{"n_head": 3, "d_mlp": 128, "parallel_block": false, "lr": 0.00487, "beta1": 0.95, "beta2": 0.95, "weight_decay": 0.0, "grad_clip": 1.0, "warmup_steps": 200, "decay_fraction": 0.581, "doc_mask": true}
Each number is 128 + 32 x the weight over its row's rms, rounded and kept within 0 to 255. Layers, rows and columns count from 0. Numbers have three digits each. The size before them is the row's rms in percent of the matrix's.

# v: layer 12 attention value, 96x96, rms 0.43, rows 39-63, columns 0-95
# o: layer 12 attention output (transposed), 96x96, rms 0.411, rows 39-63, columns 0-95
# q: layer 12 attention query, 96x96, rms 0.346, rows 64-70, columns 0-95
# k: layer 12 attention key, 96x96, rms 0.362, rows 64-70, columns 0-95
v39 110:136121142151121125109103120148125113158103155101129143128129125124115110142088101121109150192125071135095134148171141178116092185155065144090103121190100133088155156193095080051144144087164123102098081148125099169136205148152107103180153118152148085146175118120103128105058160212152121130
o39 114:116163166131118131133140100116204080067132143137124115141208084145153106075143156073110100110151110142153086169105098084125139074108109129138173141148161159102119105135123120120080150153139170151071130189096095109057152134112141097141152129108131145141149157177117174232124163108134096083
v40 102:150132096120144131159082197171133098175161161129127125133092096067152143124086126117134103086105156161143140102122123116150146070113134136154134105125162090144089080181166142099172144174083103108173156148187142141067181160114099092134109187123177093154159111051148062165157129103162128156
o40 111:136141104146144214114104149123118146119144131136130184158082161197155105112065145140141125137083186144161144135098118165171150175104115077078111139118135177117113086140131074122139108120188094099108125163058062091175134148088125084101083096127073163121102126088159169141115117156098104099
v41 093:129090092058139137092144145092114194179115206143133156099140122170153157136131161131122120105060082153161137158133156140140154154081109102162142112190129159129148171131108151100174124162062135135176176096195101105164103096087133118145046153103112110074129084146164103124122141130098128150
o41 105:132126175204146098185087094113088141141095126139125131137081111120092132159172091157150167117099135122159138129099148117163166173177063148106136181138128103108154123147171179159076110110133098147138140121092078111127114144055129134097125121159128209174091177090104054141098111071141099140
v42 124:134197131123090165161080158150160181107116098098130131126064155140098144109073134094145164158054177170123076140126075124102178125137129130153115137165157145136159187144090117106128166110117076140127128168106193108129073171156090111084141122130119083185126150096156131133110156115177122056
o42 124:123104143144155153099152175145153098120155132113077095106105178082085128131127083101154090145205129154081127163151121105157162075078128097107064104108106146066129057111129106124177163068187141177086164101130110170073124175151153068124095154139128126096110157111091136123116104138094136152
v43 105:132169119115120125144118129212159147125130146170134122135074160114134074081153119071143149089104171160115100103116096142192128141107180101064144075132123151131081118117138119158103116087117168144085114158155090129159080085161176177178118146072121057136098141141118062095163130180146139165
o43 111:141111165102131165115144112094062135101138089092116136134149200068170144115087146099103160068179158142137179122126177063151149140149168091099123088075130117140132121149102140109147123114158119114157134156109196082104113066152120174105187136149076198170153151142123089119125172141145156083
v44 110:114158169058135177138144107106149138119113199075108072100139173134136124127089150113096204175189107054133110073091130146136108145130158095098108137101125156081138140141127081170103120108095148109119106137112116104078083169144091189120092130108110131131199125156125083144139116104121084062
o44 110:158151098150033092148168167110147061141116142135164127168142132090106142143100176089096173154126134104124150165205121140129111085130079141104134094068105149121118158110157119154160095138151141123165162182192095096152110130127173102111113142114190182123156128108053116124123168160118093077
v45 111:158112163092124103161098117085157113150151116104112132203044141117110122050125101047166150130163152138112123127123124116117171096113119118105094124094156047127152105122118121184110130144130180135131160154185174191163111078124142126170110145171075063078101138115143137123104071123113124129
o45 118:139147117130127133082108133190117097130100162125130157090103111104111186121108171191104117117150128137084115086144106166113129142138147118134127104178169161159181132145111177123154130111183159134174139127113169129121135142129124142071106157129106246139154134120108157081088135098130255118
v46 110:124205123094122177150104169113131139156171140143147179095148180143140111188117135120140139182143129108105133099155175143134154165168136115184175192112071137101126134186110122167135143160114054142079132144117155084120126090114170150096071110143071173144115187130168100124147162154092132185
o46 116:134153172137136094087078112086094097104151105139127101154097143084071129151147163184167074157192124115143113182118152156086116165107104176071157115103107147149167143134112114107143142148123167096123137129116106112160098111131141080135163142122208063198158126048121125108093118097140085070
v47 117:127114112175112122045148163150179096158092125082131095152130111089076141153137114132114110116115101114107182153108143128153100119117113139183145110114129125113152167099160152150086095109107094129108110205076195139097065153149098174106083117149157140100151182146153083080145083195115069171
o47 116:119112169094199135116158177147072134171078174142137105129100154155160168127140178105071144122119158140132192168129102135111075104166142101115152101098117123232156106124175129061132088169134188148142095088122082132135115101142107086169126121115137170099171143096103132131182124133117085123
v48 117:106191138140182134154094160169210177148133135135141146109107049111159112128133119150121157108141111141076183115112140104052115134095126166077115109030151136084123161111142161115167122104149134070098104139118096119132120082081129116179125161091109129196120157163110099129150135105178160121
o48 124:237095096095105141128096189077129104111183153117120143132187136133111088141124129189112156115171139120149186122133141109116154157172122132072143099147153208147172126048113130097137166115112086115124106099163147181130155096127175115159132093139095136129119138165128119153137108128107072060
v49 104:129098162086128099102132157144139114087116115191119129141140075094034148167164190104108124117163147114129148193099098109156115125179073147170129104098141097161113123151142146126062115133178054053100130125162112145124138126156072159110123125134095112088150095158162084131111081109187156145
o49 106:089137096181148169199115071107134076129101134080120121161152207181153162118139147140147096117100140151083149098151130109142086090136170128140087104141133146203116183070171174106133184159084150116139122128089116156112098133162128083124069103096136173145113171115163135084097145160088121139
v50 117:142152055109118132130080131160171169157087147119119178096161094115141115153099106169125093136103131126129163166095104165134072084140148134166097152139107141092065146127100104198099111104068138091132128076106111080134146146088218078153170143148143143126195167146121151193115129154128084145
o50 116:098117101097096082100207168116132101115111101153155130175143110102150086147161178141200177152140135138179087100098131118096150101126061116103101168157123122149161106159132126062077125136167132140114117139115088114124164102153114105136085110163063106105074075129109083117169114132192090074
v51 113:148103122145138172128061170111098135140191164127143177108146112079049051115095158137090120140143153044188146136163105153150138065066077128155146144169160115109152150079108186163162190146121083098116132152127107139140115140169154108150160130124113122083127100120130081104152127148144131109
o51 118:130146123128176093176115075070156154157142113173118117129121099109166128122113150093178120154129151207137177164055130134154095090137082155132096135133184156090185129111059103113098142171144103138114135119157139121138121151113102110140112130098092187123154104088090125074119039133057162099
v52 106:137210097114189176163119104117081144095123154185154073096170130126100175126128151135221130132125094097072152119126150096086127060170105150135106157084111122099136174170095160166138121071137169128204145163130170137160098162110125126100159145108142118163121120104144108167141156145129090135
o52 112:143093070149088108115135183123184152109154092112103169128078186081116123204088178092139189170122109146080123091121088122117149126076130166117173104158114115186119139129126114140154107177057106177057135105086122156112124139135189105181117165143124153146132143108145168116153092134108149113
v53 119:070117088104095102108079133110071104096062115121139162105086119176160164132122081132130145141120087128084126125177109128130082117143172128127135055158117143134185131138140085112199054129128126168183100162127116092131133126096094156104112123096065157132180165165164125173114107069168102104
o53 123:117097128125130138104138144150127074111168129113087091093080166153116189106124203119070149129156132104147145091100070124171197076128080182146119184109083100071128120103178117134091108117072155087157122123195148120134128164140162138088094093176171082107085158116156116142099154129121142141
v54 117:148130172095171101112124148165143135115133126133133095176070155095116195128132066138163095088101110084131101117146087107116081138069079108148125114193183142126097108078077158145101144086121056118208157105147091117103175157139096122137115134124118086130092192080115152108114144130090156086
o54 118:068132137138123207119158084159104185075143091138161157117178140204189129113084078130131190123168105110116182147106090142125165157154060132102108120163132116163173056138157102152159182133128113163100151127151148121108094159152170131120127144101155140159114125140118121127132115050156110164
v55 106:129123120168166138147107125105114111162077129143125095092090094082176137173142151075104158123090162136051142058079161100097130140153188137136140148161171131121080114092168101153151191086165146134173105140197085112104024121070120124130112143160115104119129104158111149092135128129148126128
o55 113:187115102148083152098127160116096130129144153148131155144074159159065127164096026140109127119135090122168160112153124128112202154107107086158099137117119103113122145150162112105078114180081158094087037139118140189110125120141098133110153102082115152128177134133091076155134137179122182089
v56 108:177128133071106138211154110121157138135150107090112099137126184078100147103119136135133155154107093138170140139130113084144156081129171188088147105138112127114177155060093124152224123108157132114162096140114095116133120153184150116161103154103230138194141151123108080085135158124121129145
o56 112:104109158069129145108142183123109174104119128146086118106181076074135114096105164137128141167153099114113136130140095176172142187144119132088144118077128124151101165149103192176123103135121137152114154170092192123131133136150136112185162071126078144155070147130065168081124095113045080124
v57 108:107105077150084110135153058040114111141119147149139119115132100148189104132127087162176140162150171104158094137182119154116088156094086143117134132110176104094137130068127130155141184188149108152086103166158137119122088113192109145146164068092175093139136118112170143110091090148182099087
o57 115:106152105087102116142110129134170140168097089121018135089134177166108140139120102101101118116146057124114113136044129074143097107133088160149129070135143094145171157169123151096117063148205086069131150138189099150136142141155119128115106138134155152082128116129104125146141191141094169112
v58 105:132183133105087183167097128147155104105134118132133106120134148116118107099177214141130100183114059138068173141074188158078112102123152114097094088116098090129121111079153121097100142156142096159151126171117115091138190093137105104129056058105131124134127120090119125151150091113120209133
o58 113:141123137150156121078144158147123138108121183108055183184089110185125118138129138153169122132139085093134098130135142125139099095157121127147169176102168164186123094143145106178159162127132119089148164113162181139117051168085177159104162152123131162107113139177149175073093097145121066060
v59 102:085080128113060123126129111136128146156105159107117070219109134153157160147129121119111132125194156117141113127146197171125146080172115112104133095098112099141135102085091105074113061107142075135165174097154151131133111196138114130130159167088111127086107139106185150150187178169076105116
o59 111:107129120122137083148175093128080166095100142140156152113116184125130113113157106164128172141081128112174095126079067149081087107136113097076092082090082130147072151133100160197143118108146166099076100092157149077105175133096193165139076145123139140107167151134146183134076154104163150159
v60 124:122164138116120102089120126135153046089140164152125154115137155095053155098128135106059089125134095149089163145131126143121112140058072140130115169085205086147106155126139123122141146093145169071154078109082122201051103155149122175141111146105187142085131103129124109123086088141147128110
o60 124:185169066097187135170143113124119163140151126124096133159145111141165112143144155099088113164114129138108087096105110142131118105124147137129132113190151122157164108073171109087125129098123125125172130165097146134135143194166063067072161137087159165175171142217082149130176118112104103200
v61 108:199164105128137104116083091074068123179108141197111054119144063114148173125119197155132119125089127119171124109164173127134123117094178117172121127137092113124168148145154157157135158135125133082096145094171086184194115116146151085155110121139127168107102155060146133142165140102173147100
o61 113:150100123123125095130117077101146140149112108053101206112067114157064089144109082131158144157159095098061166031092132149178136106097086093085116139129172143119118157149134124108082137134124172187149099132123104084124129073062109107139108154125120130118129063139136101127119124103078127103
v62 113:105157125147108163140127175171130157138130122178117160097152104094108152145164068118134109137153100087140081115098136078131157115097173127064116088117083127147130196078094153091126120157153156068170122126124150164115151174151159101103133212077099179081128155146131169110039081139109133128
o62 115:128138147138145178181212105174119105157227090138181099136194141127071109136092164149159145109118111201134106120132122166139161089140116121078192178091155104092143156112138143076121114084143099119137103081148160156128120108109155133164154172116098130169139137142147183109152119093116094160
v63 112:076175158182103139193133146145143134067083160114144146134140092101093200123086085104117089103144090141161093139050104162084153165138139107165096122076140112158124152100067112164103118116093121133092123161073130126135136128177123091163145091147180136091175112159153147129082125175189122123
o63 120:197151168091169111110198155156113106078131133147139087077151138151086108111154133075174191165108136139083080109209158133125050078097123155127118083175103134121147113134131110096059119128172070137168143148122153167114144104180154156096107157124107137131119134107142124125095148173109099152
q64 094:123086106105053111148115090127131182134148146114090123112112076128099065104173127160085080121139196084095088119134114109088123064152121174129125133093147117159147156060062120165101115158108202151180137140157144165178115090111167144096090142127084087139151119123075128139111144075137142117
k64 105:129096120133095146107163028132151131120135185119090136155157100135166097125136143139067123124154172151120169118078175156084109148186112125137082114130140106162203183132110130180144100077113096121191120156169166108181131124157119128106128110122078115151106154121056151123143161088179166174
q65 088:141150140152070103144137142169161115148087104106096160174118109178117176103090078152097082192105125134083106117149055145139180119152144090118164105114143146121149190144073081128103056143104154136102140109151163165107175108092141121157114135145103135151187134123052146128096075061146148143
k65 094:102127142116169155176078096162078116191148114154145116111101123126010172152113131141127081115079103114096103117097128153146132084137078131134178155172096158083086142170125084144117130130159145112106103126066140137100126128158206155129068144114179109117070094120104096162109129090154125110
q66 101:141145156104164130093088159109114130130153109114141065145103091143153169059149144113135142169093110078112138137107185140148111095112133132149146144103117053075172138183143114086063052092141065152091192130137122128059143125120100112072137090163170139158143120087170137127112181147107123096
k66 093:142116165145129174094137093111080141120130160135151158109112145062149061144125123080127189119099056103084187098092105115161155093149157104069171071180176128102090091089154131164150175150211145135047132099145128128118131154121115169127162114142105140119115101161091167131136155148127124126
q67 099:126114138166094089043170135096110085142133109081148148115133143082154110109163104160107155133182152122113155098067137142139078132176137159133133097121135088146060138095069120145190118145126103142164129169083204120107077120123148094117063164166146140099115109143133150141204191135083131125
k67 108:122145152131116145039178114115123094132126142219089120133128146156139095120151162091150149146171107079141114194196149146180148122146155153096114103077136083107184132108141093126107114149133157195159158128097153089137099171111119127154074100148131098110151122049178158157085138152110083115
q68 101:145110141081150158123088125088115199122130120137160062141148131102100131144129200109116070202053058081153098105176132127141084134092110107162103108077121106103127173095116162171116112141158096112127073104180108101120138163134167112090097163142111111096107162165138121149093140184098102161
k68 104:125126184173182104077083153116142155114151095115182124165064139077164132123103134174105109113164183120133173131133124128050153124086128104141139193169144148139062128144159169144138152118112176132106159102114173136137122108138157173148166132196201124142139138103162124089100101058087107138
q69 107:142125080147140174138156093129107148130138096172112122116166107139122117089128136112145100101109155097040118091201186185128196123166144154170103131153188112122148120170138168106169104112084120128144153131093141158118102134125210106126141147090130136063083217112120126091166162125112175152
k69 093:092108138084147129123150111127107120078104141137186171158185122119113093102147078177070194166154106106114165137116067192096109129097127165154173123151134163097111097079147179203130188141169109195158166161140079142170136127076109118116158129114120162136127118128120085124164145146145143177
q70 106:159147161178160064092151083155124159147104142149124160090129129148128115092124183138139145141124147033180163135116146115185137123088129099145127063136111092101126178112156170103124142130173123167137153130160176128106120139170131104174177120093094073100082131140172096082171090095083067165
k70 109:079065148099178122120120074118162111091160160156125124112172163076061114122129148120127117108114102104129115131167122151162107163096136170153108112105103076145072156146135164117143107186074130160112121101127158097131095148106146124106231081158133144059133186080147071163161143087143150119